config.toml
vocab_size = 8192
qk_norm = false
init = "normal"
Each number is 128 + 32 x the weight over its row's rms, rounded and kept within 0 to 255. Layers, rows and columns count from 0. Numbers have three digits each. The size before them is the row's rms in percent of the matrix's.

# down: layer 3 MLP down (transposed), 768x192, rms 0.227, rows 519-604, columns 96-143
# gate: layer 3 MLP gate, 768x192, rms 0.254, rows 520-605, columns 96-143
# up: layer 3 MLP up, 768x192, rms 0.259, rows 520-604, columns 96-143
down519 089:107150113112132072178123131138107155175129106085161140127132098179086136125106118114200152116103125112099140105056164144140130120139141140133117
gate520 101:143096139058141180132112110095157120130108164092115162117077139121129077133072165160111090090107174132186115108079196181188110105098138070069185
up520 096:151144095095178069139131130151142169134126103128147131103128088155170127056166175127100155158116110131062112178102139095146098117164132158133094
down520 098:122118194132174084137121101099144087205154145156126099076163090149140095126104122076095060146161120147131120119064137083104129130130110081113118
gate521 094:157136084064102111144096127094129103140101135074127137117140119138167121130172102159109160143144152100094099090131112146181122140112154088136104
up521 079:156094145049109135154131115076145049114060155108189058085101117152129100118163108160149100118089174141136155169113090111168138128117127133168132
down521 098:097105106075159091125129102156137160096112130099101113169172121174148093118143093213128187104118120151147103092136143091185122115147080139136137
gate522 093:115145154110154134084086172128084110114177066177076163158161198114131139110123099056127114093150140063152115157119190128108140077074101054118107
up522 098:110154157113073154147163092148124146174141125092123129101099163160134150166183150161117125124122119115046222107128117145130101088117139146136109
down522 083:135158164110143142074108131150104169127149076150107141151152166111124134093065125038105068123112118117178139111172137146132126107152137109098076
gate523 098:183075106191144101106132148095114071110149077152125099074107112176112094141111107141099108155097155108062106138121202168124084145190107128157002
up523 098:147173146148178102109101132096146149082130126107128158140071076092115125153090122129167160093134146143132081128146099146105134129136166124131161
down523 094:076200043133075064124139121163032128199171156139102137157133137120126125152101088171164077119126124125118119159103179120162110109073133120105135
gate524 095:082107155123171113108092168120145062156153115090121142114183115117148159118146124127155123153197100094180138161164105146142134195078116144188171
up524 096:153122120158119048107086147135144128253157137168091124180104134150201118110135175123107088172138139105173105121163119138133131169083132173127135
down524 092:178170227156157177179147069160150116185143143153112150123122135124151179099137112200125069156162098094148133137217121145128110136117159168150105
gate525 103:134165094119071182125091055157156126130089114146180109094113132143080151095045122090115117192053127137127149168108123131145160092144086159097149
up525 096:110192070157119109064132080125163180126109124146142143094130088134070086037115164184145102183070105137199174109125162090135171154084084076118132
down525 110:152080099086177143210092078171199084139091127100068136156142162107143115144087128092135152177087165119086149133157152133127115091131109103138080
gate526 076:113169141101103104132120127120138152107115106127164151065113122148154104193099114179142124137111126101105122124085083142098130137143104182123171
up526 094:110121121128109084088175152093153177138128136171114203103107103164124099114152152057115101148133157158127141167172120103157096128136128184154134
down526 049:165110159109168196132095150119156101119199115122106094161105201090155139102041118076145115125108135120144096139107117179119076088106159093146134
gate527 094:097145129108097077139180209152119125125118141127121140114136162101120154137101136075070111169180154103084130099110131140150150122114088145151154
up527 093:147101152074145145142153124128130161104094129118098074099145111130116121084129125144134150138154204102181060159126146078181167126136111081091129
down527 099:178121134071104064085134119121155088139152126181157113126121142141138148160101161169081141130152116100198100143146138097115157130088185083133136
gate528 114:139046092148049179083166183145133154094145138132142142190118174172094095084094126140158082146102154122169120166159148107142086177148104138119116
up528 106:086068058119200093106140177128198113097124081142076147121122120093119165147079092175147160115140139138125083148175184152167104125147120120165087
down528 107:109090200114124108117086134074130145163068150154080103132181135083182108166134123166144154118127076149134141178117165108128160145208127154157162
gate529 091:115158140112113115112115088172119139095075144130146161101157064108164105177160163151066113158135141119106155137121159126158042164137184129090089
up529 081:113133181121090124172136175122132182113096138070118162140126206087107126083139132125085126093149123106133137156095147145139155125143138152132121
down529 095:132163123150138075162135127164185126100115065116164110133135172146147123168114174123167120161073109101131140090109070122128098151140141106126096
gate530 092:082127153110142109153142097133151100191121132088182167133113149146101103182071100126087082147128124116103159164128140137169121129114115135111090
up530 095:066130175151105127158129131154144128110161152105125223179118163103088087151145112153141141164190111152118170139127111159147071084143179157094141
down530 088:100076066162207128130122114177155117120151105102150145111099102111138114143097058099137108127130092086116074107145086150091121125076094101069096
gate531 101:171162077198108146118116138130083120162140039176157151040165182102145119139158126132132116110112124113119089114163117112071139103113125116153157
up531 104:143124051203105136129140171139086153047094124126098117164145139112099184105092107088095126095111119131143163145174145175139161130130092158118064
down531 103:187168098106123152081141145123078151083133152167127134149181109149131089119143166154130146142200138123120190133101114144090159092098129107141111
gate532 129:160125106159070105129155116194180106148159136082159138107155131183082138119106156166136142153062061147174160053128175064087134156132155114090139
up532 121:116127114126187090095172117116123093150117113098076150188126153028096161083109142137152121110148154134160079107137143146200122080130124112189150
down532 124:128192149109098171127167097090121124119114176077158108100084146076159094137132132107129126053108131083130110167127087118174134072116075137156157
gate533 125:139163129142141100138104100130158092122126136112138066130182147122090149150135145113154121130104078099141178170121152127118081118122154163113131
up533 118:135102170184112174138128115095084160141116135187156162075150057170124128085126166120141107156171183089119098084148077138106078119092094164172133
down533 111:113121073144150134106165105096161118135117148178132156104099135143159129095098149117095092110083144173126180094052136164145175115114152127119112
gate534 106:098098150068137142126138154110132126164105140156166105087136180155125158141087150150131103096087089120102076127144113139164158134086129090157152
up534 095:105135100171195118159095131121197146144135089095115139146140059089110149104114123155118116157147102142197182117148110132099137071123131139169169
down534 103:147107149061150119083132107112150104109096083116133142193078073133098083166126176136104154137136148100115183148113159130080069113124131153127114
gate535 101:142151139121082150119125112074115078228137081115173133109092122132153105111149103118097157108116172124157145155101085119116082111099075109143145
up535 097:103119144132124090165111116156093078214100151120111144077082167168127111207110091145112095183115144141131097129149069129087054131050100113184170
down535 099:088085131136055084076140117133178133087169100110176124167105091121106143138147071142156125132156162102169112104121124139127088113168095152136089
gate536 090:198124047157108120109119093153157155166179113146106091140111109131121073148100089147104151082077131118125157092178094114141104081082099112141193
up536 096:139165125144122113168173233121078120087106138147147128194096113141084153044124117116142123147171151185170167106139099150123118123195137135109144
down536 099:097175167158144188117137097116097175081157185147100135157150148114187164097126114080118065165140161167136198119118062154114086167157163110099117
gate537 100:135100146152152115097134145172155123162084116107131159125083122162183072146154150145174123053076084144104082202083095116148143144098105132122167
up537 092:138146133094163097108111147090148134085156112130134128154147171131093223092144132147039147161101185084126133116123118138164139174151145180136132
down537 094:130123144089086131110208126097070136113163171176136114169138141118097134126127094135068100136156126148113147114179116126092094111128114147107131
gate538 109:107129092117126127089130157096091067176155138084129137108093126100127146174068120141102172099103105114094188041098172170157092188130149155114132
up538 106:155139110147072168116173093151130088108153113124105121189181133156150174125119157167129064141121127092154138120121174151095088073053090098129113
down538 110:141143146126117149134140109109103092143136126114108098055092143108091135086137115184092135162152134099103193125190114130095151121126120170121145
gate539 108:116095072114089090041157143125135110177124170109131141092155164141073090061180183069100135150167089109124121158096166121120138079120109096081137
up539 101:118141147087126152196117089192129085151213142211149129123161112119157144222095122087123138111084118146168121128124057145114122075138150198107120
down539 104:064095158152166117137075144147110131131183101126107093110114122109074151160093154131101140180099109089182115105141108113092144099140106101101108
gate540 102:076048160093145128093116078103102115169126141095107169138175125126110131139097161114134148095074160098161172124082190129177095191088110090125145
up540 108:080107153155074118122129099136153081124142150072130066105112191122136133110122137103144113124099133106106126115184152120178127124075165110122094
down540 110:132110167103086119107158108146095173145155145160090145155134077146152078093109121115097100196128129096109135121105155107192114118124113071120114
gate541 107:135111114109136206146144057167146119160166156140158150085142151116154088140143143127136125107121174150125105096140168124096095089096057184117137
up541 104:104101134165118152195114135157109123117099093111122107169202137130133158097114100144161125133116106142128148175183104249157124146176138133084113
down541 103:161099161129138082116121110092212085111141163133134142141071146171198120155178147149118142141093158113170131110145091099092145105102055103054110
gate542 100:142141110125195137068133117164097080108138136118139072132156130076110084161128110121123167141121174166161164141148068178131038159137137099108105
up542 105:091127104147131104153120146060183177140129117149071115083117139145107097150144103108121056111152084095128183183126151084124107127148145148147099
down542 105:132161185060102165141122160109149181105116131141089079120150149156122071120188093126162125089149120136167099123137147129116131157095111134098088
gate543 102:158179062163088155129120125144076108129086099114138164098088126117165166113153092144088164189075199170150126096196117158121110166100097192134134
up543 118:134067093120154077080145136082078166133104145181136138094099129123091105094110068124084147131106141146122155139130181136079091091080110148142124
down543 104:122110181114107117142076137168186137151153168091045153169083081142083114164099137115137121098124105088086045101118190117198105110118112080088140
gate544 089:134139095095133169124133066110154140134141181093084169138152132129133196131130125101176093097145158145106107160121128119171081044173105151107187
up544 094:150142131178169121157104142110132042138093114128130151088108107104172113174113106128173211155095158163133142132142120121089154108080118122068121
down544 085:185090120151198159083167119108126173090177130098134145099148124110136076135143129124161090136107084154160095151160105120153135152104096125165160
gate545 107:125141172125127163182186153141095099118137093132157078163071185154116102123097100182159209195127146142194050117133113168096147154149182088139157
up545 110:110157111071096126139101078138106116098111136203149134211145122136118097077133150191167104137144148133072171161111069101200051184171115137115116
down545 112:148009164146112133133056140110141100081125140088100123108148164129121117126135164080152168135144159131168154084125125147131177098128095110064076
gate546 125:128130112150160136146127078123160072159118149179074189112145166113146090176092136126123193144108178148163172072119106127133122084172172118121127
up546 128:178144124107131151074087128062062137138169031157105076183116145154141191139116146096084118069140107065154163144138119122146135198110146092112121
down546 124:148074182087165109076099129113168148181108097156150064121117125104096175152099119088166162126057146131138100132176143077085072126111119156145153
gate547 103:082143125124149161156098085129139121108027153111204147170118112092096121119127154139114163165170105082106178191072159118125110137122185117145109
up547 093:034159112144143134153138141133132128171109121114155109109186207149087141189121124171114120110124165105126115120154115102123217083131115110121155
down547 098:144159136104102146164120148103156127128086163114167112112082159152176108165153205182088120106126146077105088124112099125089129165081130191193028
gate548 119:154131173163092155097108095183118194096147169115116098124137138102116165155112164109115119091119139175156125098122217117087137087110092064104123
up548 115:097191104153086143118136094127045150151149140131141113118154096195114137104162116071091133096128121106120099062131178146093150119099106096182168
down548 104:184194143130122118146136150162115114166111095169042145128137121154158163145128093141175135112098145149145134141113128165147159114098136137119115
gate549 108:110092140164094072164091142118126171154140163148158126068163122109116155135108162127122071146131092143138166056058133117157111134185073140171063
up549 115:131119151135110122111153148115102101080141133178107150119170147170097099135119195091106138159108087142174183158141171198122134128172103136147085
down549 105:133087104175139137096188138127085150141120101154120149101162088125135117095124109158125043123175140159128164097089151094210126160117127107198125
gate550 115:140130101152112076133162179154132153112133126153107117127198131127105136106143106071185172091066114148152096138147121096134110126146128111118141
up550 128:123106128160096118113155148157167130098177148144133113124148138134161129147123110096170118087168158141143123122113092115164190106125084135199168
down550 124:125124146149093155110161119080092119124181097135069137117155138111164107094182152033135086152137081127166162133115101133164136125171125112111150
gate551 149:086107128104059180143155098138182118085138157109105128121126145115137119157128151124160201103079095123121108086077224121112144066127079177101074
up551 160:118141102122134121141144163082134133176130148110106103157152152134164100114059177117071078119163110095101142163156068149194148174203147144186180
down551 134:180162090128131124133071156116102139154099118099121110092147156133145122110116157079092175153128171118069150147161075109112090097108101060134196
gate552 102:150117117146097076184117131144114137174092140161130153096134126203149089111143132145149134191147127137126139140140130131091178154129120104129138
up552 102:115122130103104117115142105165136133100111176131128132142114123112120147139125130078113067118117089137091122086111164112096123156127146177181133
down552 112:170103121178131086122139084123171089099056098127138139142148192092081109148116139121082090165089212160194089088139086073096159139160135111116137
gate553 092:093176128099182093153130162155138089130103181114133123081122128143072114130179088141183094181147141163179079131140107130149095129106156116094087
up553 099:157093144137167099122106108110126117119155062120171155110126090153145129126127114114130170067080124172192129170217163132131141151163125158147119
down553 103:169137147132125107115122086060094108174139086121139121114107097110174163127127127102095116145089137140073098138097188087131137130086105091107090
gate554 111:142099144142122110123164132124132137063105124101179141148085145171097114087163112120125113112133183113157098086121168120101158043096147117083109
up554 106:170119158126188137146147175100116146113142052126158100139097111182147105067133149096151093126119179086154080138117125171158121050086119149092089
down554 107:170120110165085074142159134169140113132193180151129146145181172128186083130161124112137183104078137116097166143123099141100100098147144143135150
gate555 100:155106171151141141102115076146180096136129094115113136118136150071168186188093141112054152111134099058113125175188160138132108100100129139123094
up555 086:118157117155141113154116112136072162153090145077108124145098122116079108100135120140117124149133128124142125118086147144158114116116149116122126
down555 109:101156112162117147155133142120159117138134193146129163093075208149151102115068115167136066135087163136139115077116119113146160076133126133152094
gate556 091:144109152120141069113130131160155115160165138089172128188110119150086094138171132206111163101160127140204122143114098096111047104117147143143137
up556 086:162101064081152109138141136115133169186103116127148169092117162127082135200081111192084137099097130105120133103130203119141163106130125152120123
down556 082:177123113150110124106111134156117177093165135163149118123150125040084107139112100113097108108108133094112087131145098092127121133086091164130118
gate557 110:154122114124194114157129184121119086156148166131149088120086156105089092142113122109089161147121079188203104118065177168118174154165159160105158
up557 103:068170135156192121169162117124172205085081115133163186126107150116087184152144147154127097094121160079187123024114138158148106105103136186150127
down557 106:097148159141157148065133162147124165141161103132128136086057083108165124187150123139156175125136129097137097178132128165170067114151131134134120
gate558 111:136110155179058091131077119124105124076106113171104111096102068109141109159108147111087147094141118086117089137172122154160128171070097101107088
up558 110:124128111148204080146151161105123114127083184118157078097077119158125173182133131115074101098096124105146140140146091201126101128136120159093070
down558 112:082159113069135121031084072119116131118135095117169108162139174148171104154083149083105152086109151174147153106101162185138124102118141122147106
gate559 109:123132103125134114159130057107127113181029104132168160131105149147133103115163119098103104212079148089082145183130179180132128160103096103131159
up559 095:141041232107134095082112131138139143121105106113096156120127186087105056128100137120124151142183109118127137107049093163127112173120129142115060
down559 096:136100041123111103133104164144110115145107135127162099160100148101091187101129085129173129109085062137130169142095088216158114132128175100097063
gate560 091:186178122167094128144137158134170117152078106063102130142143116173147159135137148128108165167127121168146167104126096190061120157139120157157157
up560 097:037101128145157135113136140123148151120169138138147115184147136140102129167160087111146113100139113156149179138110143122171147146140150106117132
down560 105:106060160151149147148182144121127089104136050103152121141165131141104101081104102096149118135094105067199084112170126125084145117109149103148129
gate561 099:123178135101082097111084142188096105123121156201096125081079156092122065087091206129108145157046125070156116124133143127115114127159142147137089
up561 093:155139113087193147050156147103128165140153140098130205128148153143096130140084108120103070103183122134069132133151124097097105087128091107098139
down561 099:131154141134146129135120104177101171157072121135113146127163160131160152145124127166160128125152050107165143123095155078110059104116056123154124
gate562 103:119109139141172141094137102173095119149153192139121128062186128078182088142136121131151138113132137170112120089093137084154163098138136172081084
up562 107:117094106113113100138158168127198165083117144133104135128105153095120199135130088184142130040113086119172160172172170121103129155100121171200125
down562 100:107156131120104155085171123116098114134154211149153110063129172113090084107127114119113100117173144229133062056068123105110128099138155146131066
gate563 070:085105151118098078092113106134117123153118105104118162117092107177135131096198100154104107130161170135139130115073138115104085133147131154140125
up563 083:086134082120155112179111166147169125118071073155120141078141111137082166212153132172131200143096130125081139184133141062180150085121137150075136
down563 097:180088171131104093126143110124144168087111132115058084072074154145116131120147143094148129084202093109159133066092106160089123093174132170190155
gate564 102:139092113159147140165136118213087121094148140093117119163146164200094153176132162158145113126135087082099117054102111129135155107120158107202148
up564 093:146076145109171142108130131078122119118124142096068124115133159140176103120159116110078119124155148153141100099109100092141083139179152135122132
down564 118:137125081140096135100156102131153131092126073106133075074116138146095150032140148044185095117165145148096098154116125136094111120132077099113123
gate565 094:096114107144074115134190119113089084127107111125139147098112207125164148196102107087147095162099131093125132111103175157078167137149140133165131
up565 098:104180121180111122090150183096127147107128147115121161120126188093155158115134082071089132147094159057109174172059097109134117130109152183214085
down565 085:146121145154136109129151162061142100208133139175173188114191109136136218137122141136137075119076133076151172158129122156123130131115100080083147
gate566 109:185101199108096184134121148121137121131167145122117135121199130172208155149145151095146083113101173064170191177132151094095182071128081151136117
up566 102:138189046144124161147139140091108117186173110066154125177132169173115126094098109177156128174172098130104135112108103075183115089132119082130176
down566 101:105143086162126111193129124087122136134095109125196167112073194115094097138085146172134092153131109164150096157086113131148069145134112125156161
gate567 090:175106160093157089115137152176103164152139124080121126127120129135106133063178112086178098115118059176180123142172127048096142135092149152100146
up567 094:117137097110143112081166192179073144159089091158135086112098056140089171131066118062145152088125047158176128138177125118081209076120109107110097
down567 106:069122114106165127114090136108170148155180117085134142156149148176170107098190139132196146164158138121135104181099105069096101132113130136082129
gate568 106:119126105070192147098110108118123155113085083137151154138115105223147068101088146152114086094156100070155148105101156108137138154127091114159067
up568 105:142154108156052096115055152077146124151074107186132153131117136112133143106145142185098167136112151103077118083183136106065180131118112118143133
down568 101:092170124152183092094192120082160151117104136199106092124184128111114196107159132130087133123106107095114099167098170104162104148110132133091157
gate569 116:152112131134074120071142123085107109148156155104134144128135144142155122183113124162122120162125131140160180105142085123080126130151111193110109
up569 106:122083151140106120124141069124153094079091132150138192119140151076198117193144117115131140165115103139186152127080083150101184144146123127159164
down569 103:160142116121128096141126097189115108130130167173161146125067151218156124098095139098116093142153170151096085120152156130091095132111125123098195
gate570 101:124093163111083182101154086153106134112118146099167086055147112175113081138136112172172157112110123129151142109122203153075152126136114138167124
up570 103:137141121161106130115169129164170197095146124129166138102125182111151131145105148132074133105130136134116156071101062112140156136157112101071123
down570 102:106150176213124164155127145122102153142175138127112177184121119096147154081137093084128117086147126100176125153086131144156112098171180118153149
gate571 106:093210149202071109141070125145169094089124184147136127136155142125094119087133119136107150147144199153132183120166167134137143112172086087185114
up571 105:174127080112122139131192198117092133130158080102094122160105109164108133143123125145090103092133132108151136090177152170136131202132125071109150
down571 110:100118160159159117138121073125123160115132143150143111127183087099138123111116114145123109099091030196182113184163162046102148140179126112104146
gate572 169:109138139109110084149116137138133137151059202113142132171093118040146138133191118139171147153165143163139136126123151098132157099122163082170044
up572 146:089084162124057175216126102097132094096118146111104130179120135040152172175189058159159132107137136185132161105107148135148120126201160138127120
down572 138:134149061118161161064175111151121073121123082137119156086157101181157104131095118100083134108129089122109115093114106150119101092141066108130216
gate573 104:198133101154176091082131101121117150099097167103118117140113170127086179139124102112101102194118128133109185061127124152167096172118073092172167
up573 098:108129112101139133147175111112117186081210101165109160119081159177146113190094177119114129151161173142146122093085092102161096134169069132175093
down573 102:097181090166080079135095083157170100185142070151131117108166104133122135097117116141116116164121099134098127171158136126162133158089090105145140
gate574 091:148173133113117169115169061134096151153167114149132117125081182141175127118090091093169090128118157177207180115100120121131159096129101116103102
up574 107:099163114151179114087149196167122127163145129092105119099111156118085134120144116063119094158126098160093116156188150125148155100134122115204193
down574 108:098073140186139130093135093127138092152169190157147124131142104076153079129120076155081166111158129177105159133106091142132132129132100152089081
gate575 087:102145158139196145123202114094143111087100085140189131168160139134113058130190155098148126075159120145122084137136151123115105119107147175118147
up575 097:095155109160122150104140150097111070147072152115145070112212167147100147110143107129094052117209227121082207120090101113132120106100152090105126
down575 103:089112131108132196108145118163104170142174073106092158136129105124125107132094124159094111083174065126124109130154112077165102123175108129167071
gate576 099:118165135100130110141086144100205116146121096148150142072120112082076119192158191137135140118133146088106100188101111204116148084078152152152199
up576 085:137146113097152122184121164091128142154149111197112151115172158073137112163133128124052122091130129101138118130095064172107146090171137130100166
down576 099:077151153137113113103148132149187107132072128205158110145110070073129161187109147148085089126117154115099098154067106180185125122135183154141181
gate577 109:196137158013165162114125063136102106128116142169063150088190175126112100115153112154167128118167123132127103136140121186087144089132102068115117
up577 100:115174162158135173125133092134125134106139143102143082112066165112178127150108104110124183220100154090188125136184146098128100107102123158124065
down577 103:116065120204101151169219127103151116150179131129156128144136131128142148124186151145099157167110182101121136094181171093152126199171150118128149
gate578 100:139163065097119105126148104169089123137143119080133079157095207105117102106105149165072140169144066108140084170128174142071156109135086113139141
up578 100:085114123057125162095140122137054153142178147096058147132099164152113132099150172139112128112131082055114157127129177109141212116130131114090109
down578 101:098105155140126136070132110083102099083123146083139111106125094089071098120108149145089086077097096144105086116116167076159139112148126136059069
gate579 101:138146127136111119120125154152138059223065124120064142178131161162187171094080098168162091112043131133149135120093168139114152180138144143203145
up579 103:161192129113102136133132135172072123114099126073123109098147107179162097112085153099091095134128092176115144147089150186112160097102117128113129
down579 108:197079104137160099154197162100127190147136153127120152096168123081116140138118129076041121135187145091133131086134107095113142057153133089117141
gate580 106:106112119112155122119089153128135117116083149040123184134105108135130127120069153155133087133103124111152104134106116183173052093152142104117081
up580 096:168149142171111133155110101104138113160108105137141108184092128146123094143112092148200153104175130115084069127086186065164140096149160112113130
down580 100:124143135151114159122106105109124136144148143142116079168135114039099187138121060084165153102126132155100129157131141109193105115194157112172080
gate581 099:161105098110109108133128129093163151147091099098165149070090194150117100111137158166144092122102103145178082109134126105115102153122158191135151
up581 097:113189057131143147116203096169112157140151152157215137112115103125091113094123143153125070164124117136181118154114116112105160076098079087124151
down581 099:149151138112101155099130151134107080054120145122151121138104179130182089164123143129136136088135116133142109141142117096082121150136176199102135
gate582 099:120092148163119102157160156125151065108194152132131158095110130134142093132153147166094117144122105149128154106167029132112156066108064137120106
up582 117:128195140137095158148076081085117193162160127088129059199130136106142126085118109135150133151163126115074120110113139107066118135141099068105109
down582 095:119000135118149101132151141141135065104181174096167142142096140102091103097128105148123154111116133167153156059184107119172119104128148121126122
gate583 087:144165062124084110153108091129115056093086079167110165158081119138179165131159163103055128165140104147081133154120131138067199107106130113112161
up583 084:150114146140075123105142105103183124138184143072156144122155132105184147118131092094117098098143131152144145046145092121107042136136083144144105
down583 092:154131141103170173133216070100148155176177141088156150181108129148106153141077089107098128171075184099176159045114094151134103152113109124110136
gate584 097:105104135108140171133153080135086066102106135040130118124126142099140148154096133086120126138164162152162154116077111148144104160120136061099123
up584 097:127092132136097141175177152116154153123150084155086111115125150155123202109117072151083073134124088153151154189131163133140144112117118142105157
down584 094:100174124126083139162081164169117108146113155081129227157145112142092101167127149077132093159165151075123173136129165151053084124110102147156113
gate585 094:169105162083126215153110112092127073133098177162138127104157111118126119126153130121039153163082107132162100114129149101092109144098119118107139
up585 093:104172150151071140118110106110104110126098107179126164088027108144123123190158137084109147133103147061078108069140183117110135056189145112138150
down585 103:129144173114116076132116110127115154137108184042155126075123151146125128089062163181125122091097136140126159136151116136140144154159178146100082
gate586 099:108120126095159128106123108139211129200109105105051162160155096131072123141167090108145113122088163097126158187114165116130110123130144102124138
up586 098:117069148133125147157122088140171106166114094145096079156068162152152106141113157178143107143101142161176150149105123126107181085146025141105147
down586 106:063167116148121102124171133104137122163137049159130157120174103167098150139171115066099097114170087101111113191131116166107100137139107143094092
gate587 108:154171045087141176126112119110181096114183181151128151082160116141161141126128123074160140094136112152112107139109128115044120146136047127142142
up587 113:117107130111154071117154159172174150066114118116116100154071074187105176052137076191067077153059147109114123169128152145145080170184165148159127
down587 108:099103135204162121082119138188163122115141163131114053096147165083150119168190159137132186129085145085188115124192145134141143126154151116125145
gate588 111:114188084105107203122134058116172124110129071140175091145134131184150175177089118128098105187143133140096165129090137117105138103112091096139184
up588 098:130095125139072053129126134114116117135106091145142123113101061162168153117152126069115156176182167119083121102122104136146099097148203150095158
down588 099:121097129136118186054139117124113049137106133072130163130100165102159106103111134180105139116092118130148143153089078174118124118190130089138129
gate589 094:163141104164135157118126112097119183108110171187146122160101151086104125185101124117151159178118116132087127135150173157105133103133133147137067
up589 093:132055139106148163087121156118175146206099127143165115115158156150114133111105162111083089106119147110131204121173157139064054132111102170139120
down589 114:156091118161133098178117132067144164160130112122074171109130133130105110096103143119191109183158138091084180137146109136107199155076112042142140
gate590 109:131103134150130116083105077140149113169158108132182143107149065157136167192148125151179104112144127136134112153160089142074122108112120118175143
up590 104:130148059121112103083111133094106168182110141118090156153127176163122148083079095136153122134144106107114146116111122105134084112100182126165179
down590 104:162200142130152122131144123246142148127079192181096145162156187164120090124091132113137106124120123176170134141126092177146124145172184156177154
gate591 105:043149106097135104108128130179178114223124094137099190104129132145153109198137151160103073068170130148127124169097121122074147149186123151153157
up591 095:178173134137082159105196035110147159103130144126136131121217174131142163097145088106172145139048137068117116137145087096155157121087143134089100
down591 094:178137141145127182109112141086097167139157134096157125086123165170126128120146140140126136107146089063072077097181083121173097065070163099152124
gate592 096:135135115065138076101118153109117155095073122110146136121084137111135093151114128125096122205148076130097126133119150126127196144146144179124106
up592 088:120215144095083146205107055056138125098183140150121167118145142131112101113103149138175126150140126165159165088040123098116115144145133147128187
down592 107:157147129121054089157071105126195112149127160165113140141114147099153151108135153127170124146143141063175121164107168148126136125151147081149167
gate593 099:135099153135143131131060130110163100131117120167160090177122124121124126101089139126149090120116116212207168096155080119110119175162133063108108
up593 115:141149135176114151106124121075109074143114123152132130067086104118125089146129149091162088060125138126142038129103160096085106075154078125161148
down593 099:122073103144125117098116160161121125135110145101150180178104143161152056140080147087044171152123143188133122101105093129156134120120066128099082
gate594 077:206086084151128077122154122193137053121106148154086108204077101082131083087096127123116054162067096181124087128121165123116095170085147150116204
up594 090:098114114195130128167159175144137105092115141183127112122122173093100111127140108148114128106098108152102166208179144114156099182146118153085167
down594 081:139074155144077096129115144104150170129131108090120127139136139147085073116132111123165125083089125201136121096136120091109126145125115125096093
gate595 101:166097047160145188108123152136136106089143111109168074174172132144088146115132113137114075092142112134117139070154130080176131124134078109151113
up595 105:120131062165098133163157185141098121139133139178143083147128121144125164141105173134083102155031117090113134138110175112152125107140129163130116
down595 114:143152142134165114143127141160085115130133068116143144095178148122028077133186044098116132142122098095172170110134134124142174132111133127084153
gate596 088:125121130091156123145118146110142134196104102125095133107167104125116129096027171184130154118121130110095061149074102094172080136114136097101102
up596 091:149185120103121090128165116181184102124106169096112194071102122118096115194086111167114146147097144105120096157099073104118134097171122134106116
down596 082:174205116030111115139110102119182111162126093065170167132154116153088138091118154137192122084149156183092160153148103175096164113197167145132143
gate597 102:060147107120111229127128133181168117133152135142101146127156178137085121108151138090163169107152085136106183145168059121115113053107126145098132
up597 103:153143144139117218121092160111135171128187121153162113155153135150131163060132198150140095099154097120145135108138105091116123176106128153123127
down597 113:135129131148082140149146188168172095169176163162137125188101161156162160135173103053104107140110140134128167129068145187110144154090150136142126
gate598 093:175166112089156134167118161090165158165150159121102112119154159136065097140120115093079174123183217091128157155133052119138141135128109116139180
up598 095:123121146162185149132103091139119160147116114146142161121073145193105099168187122157083135116159084155148090106148143111135161103122059195106144
down598 095:113140140098126167139160120128111101162162053106113111153205161076101193129132134106137109109115124143112118160084119106154130157127106143109087
gate599 088:130108103122190115152099152163125118094135130160147203134082154129134161112127179173105120147128123111112166130152159140175156099128122118120104
up599 092:130114104173085122122148113145110155112124132092165083114145113120147163127129087111153137147139078123104148131139130085112152158082062070161051
down599 081:139072198092139120158086121139198131125116062130155148152084069176135118088093149124074151109154109232136121149120110189143099148100098137142167
gate600 095:127062134124154105087138158152165088135139134133079132101081183135207129136072154089114096134166146092177110176081086068111150095154127140132152
up600 102:165150206081107179090152094084115158128133167102186141123131135114101132119118125122149117078156137138118099136158155151115044088128158062218140
down600 086:111157087160151081178132153169176094091164149138127087105127138086164106100166104111127144124093119124140157165155127122170152111153212135106087
gate601 094:157095136125143169168167146092145184144125081093179183125124181175167100072087144157199093133143135156100141113158167155123049159175087067176117
up601 081:149130155119128092117113179061093147129133159110170067106146111148143147163118124161059143081170125157107154135094129128100110129076133060147109
down601 096:175115125183163104176116138136128116107143097110107155114090162130161193129130142145136175116159157135085162156154174122158089091109159135112135
gate602 096:114117173076100119150140086115079089085153133093135075114113171144115111096165119138163126103102126199089186100123068114122119105113146160146108
up602 101:087161120129092105142137091114123140125100144136128098134131181151106170112153161189187108117116103156133227120169061092132119124108157226182122
down602 106:188107095144124160139085142160098171074120109103108139119133130103102162126131119085168148141140187168081138132112157123141108126137161131082117
gate603 096:130154155138099129108067145175128104125107098136210123111115152103111184092116146132120102138123175111151099153124093133099099120112154100115079
up603 093:143142104149121106134110101145103101126075168171067161162122123077087087137137112190086148117134098152126064134118135171088164108123076154119178
down603 101:114121144119155147128087093103095089111117158174157143069119108100170103128150087097139139124130175137099194101089168208103119139150143071100100
gate604 088:112156152093091079163133134142092127083095136125113170104160141123122078119079104140158159143093173156165126129131088136127134167193108108162099
up604 096:087131150162161115116137103159162216128132076093169128155136149119136063109127101150171190170106188136135108132137147144091102174120102098140135
down604 086:111127110152111153132130095135123093208125162099104139057128092148130021077117104140101109186148148142134168135109120139151142138156122175129146
gate605 100:137161138147149128145064089149120084193151165132151167130102151081136095113180142108129124132169167144084070154104185134084139064164145102186113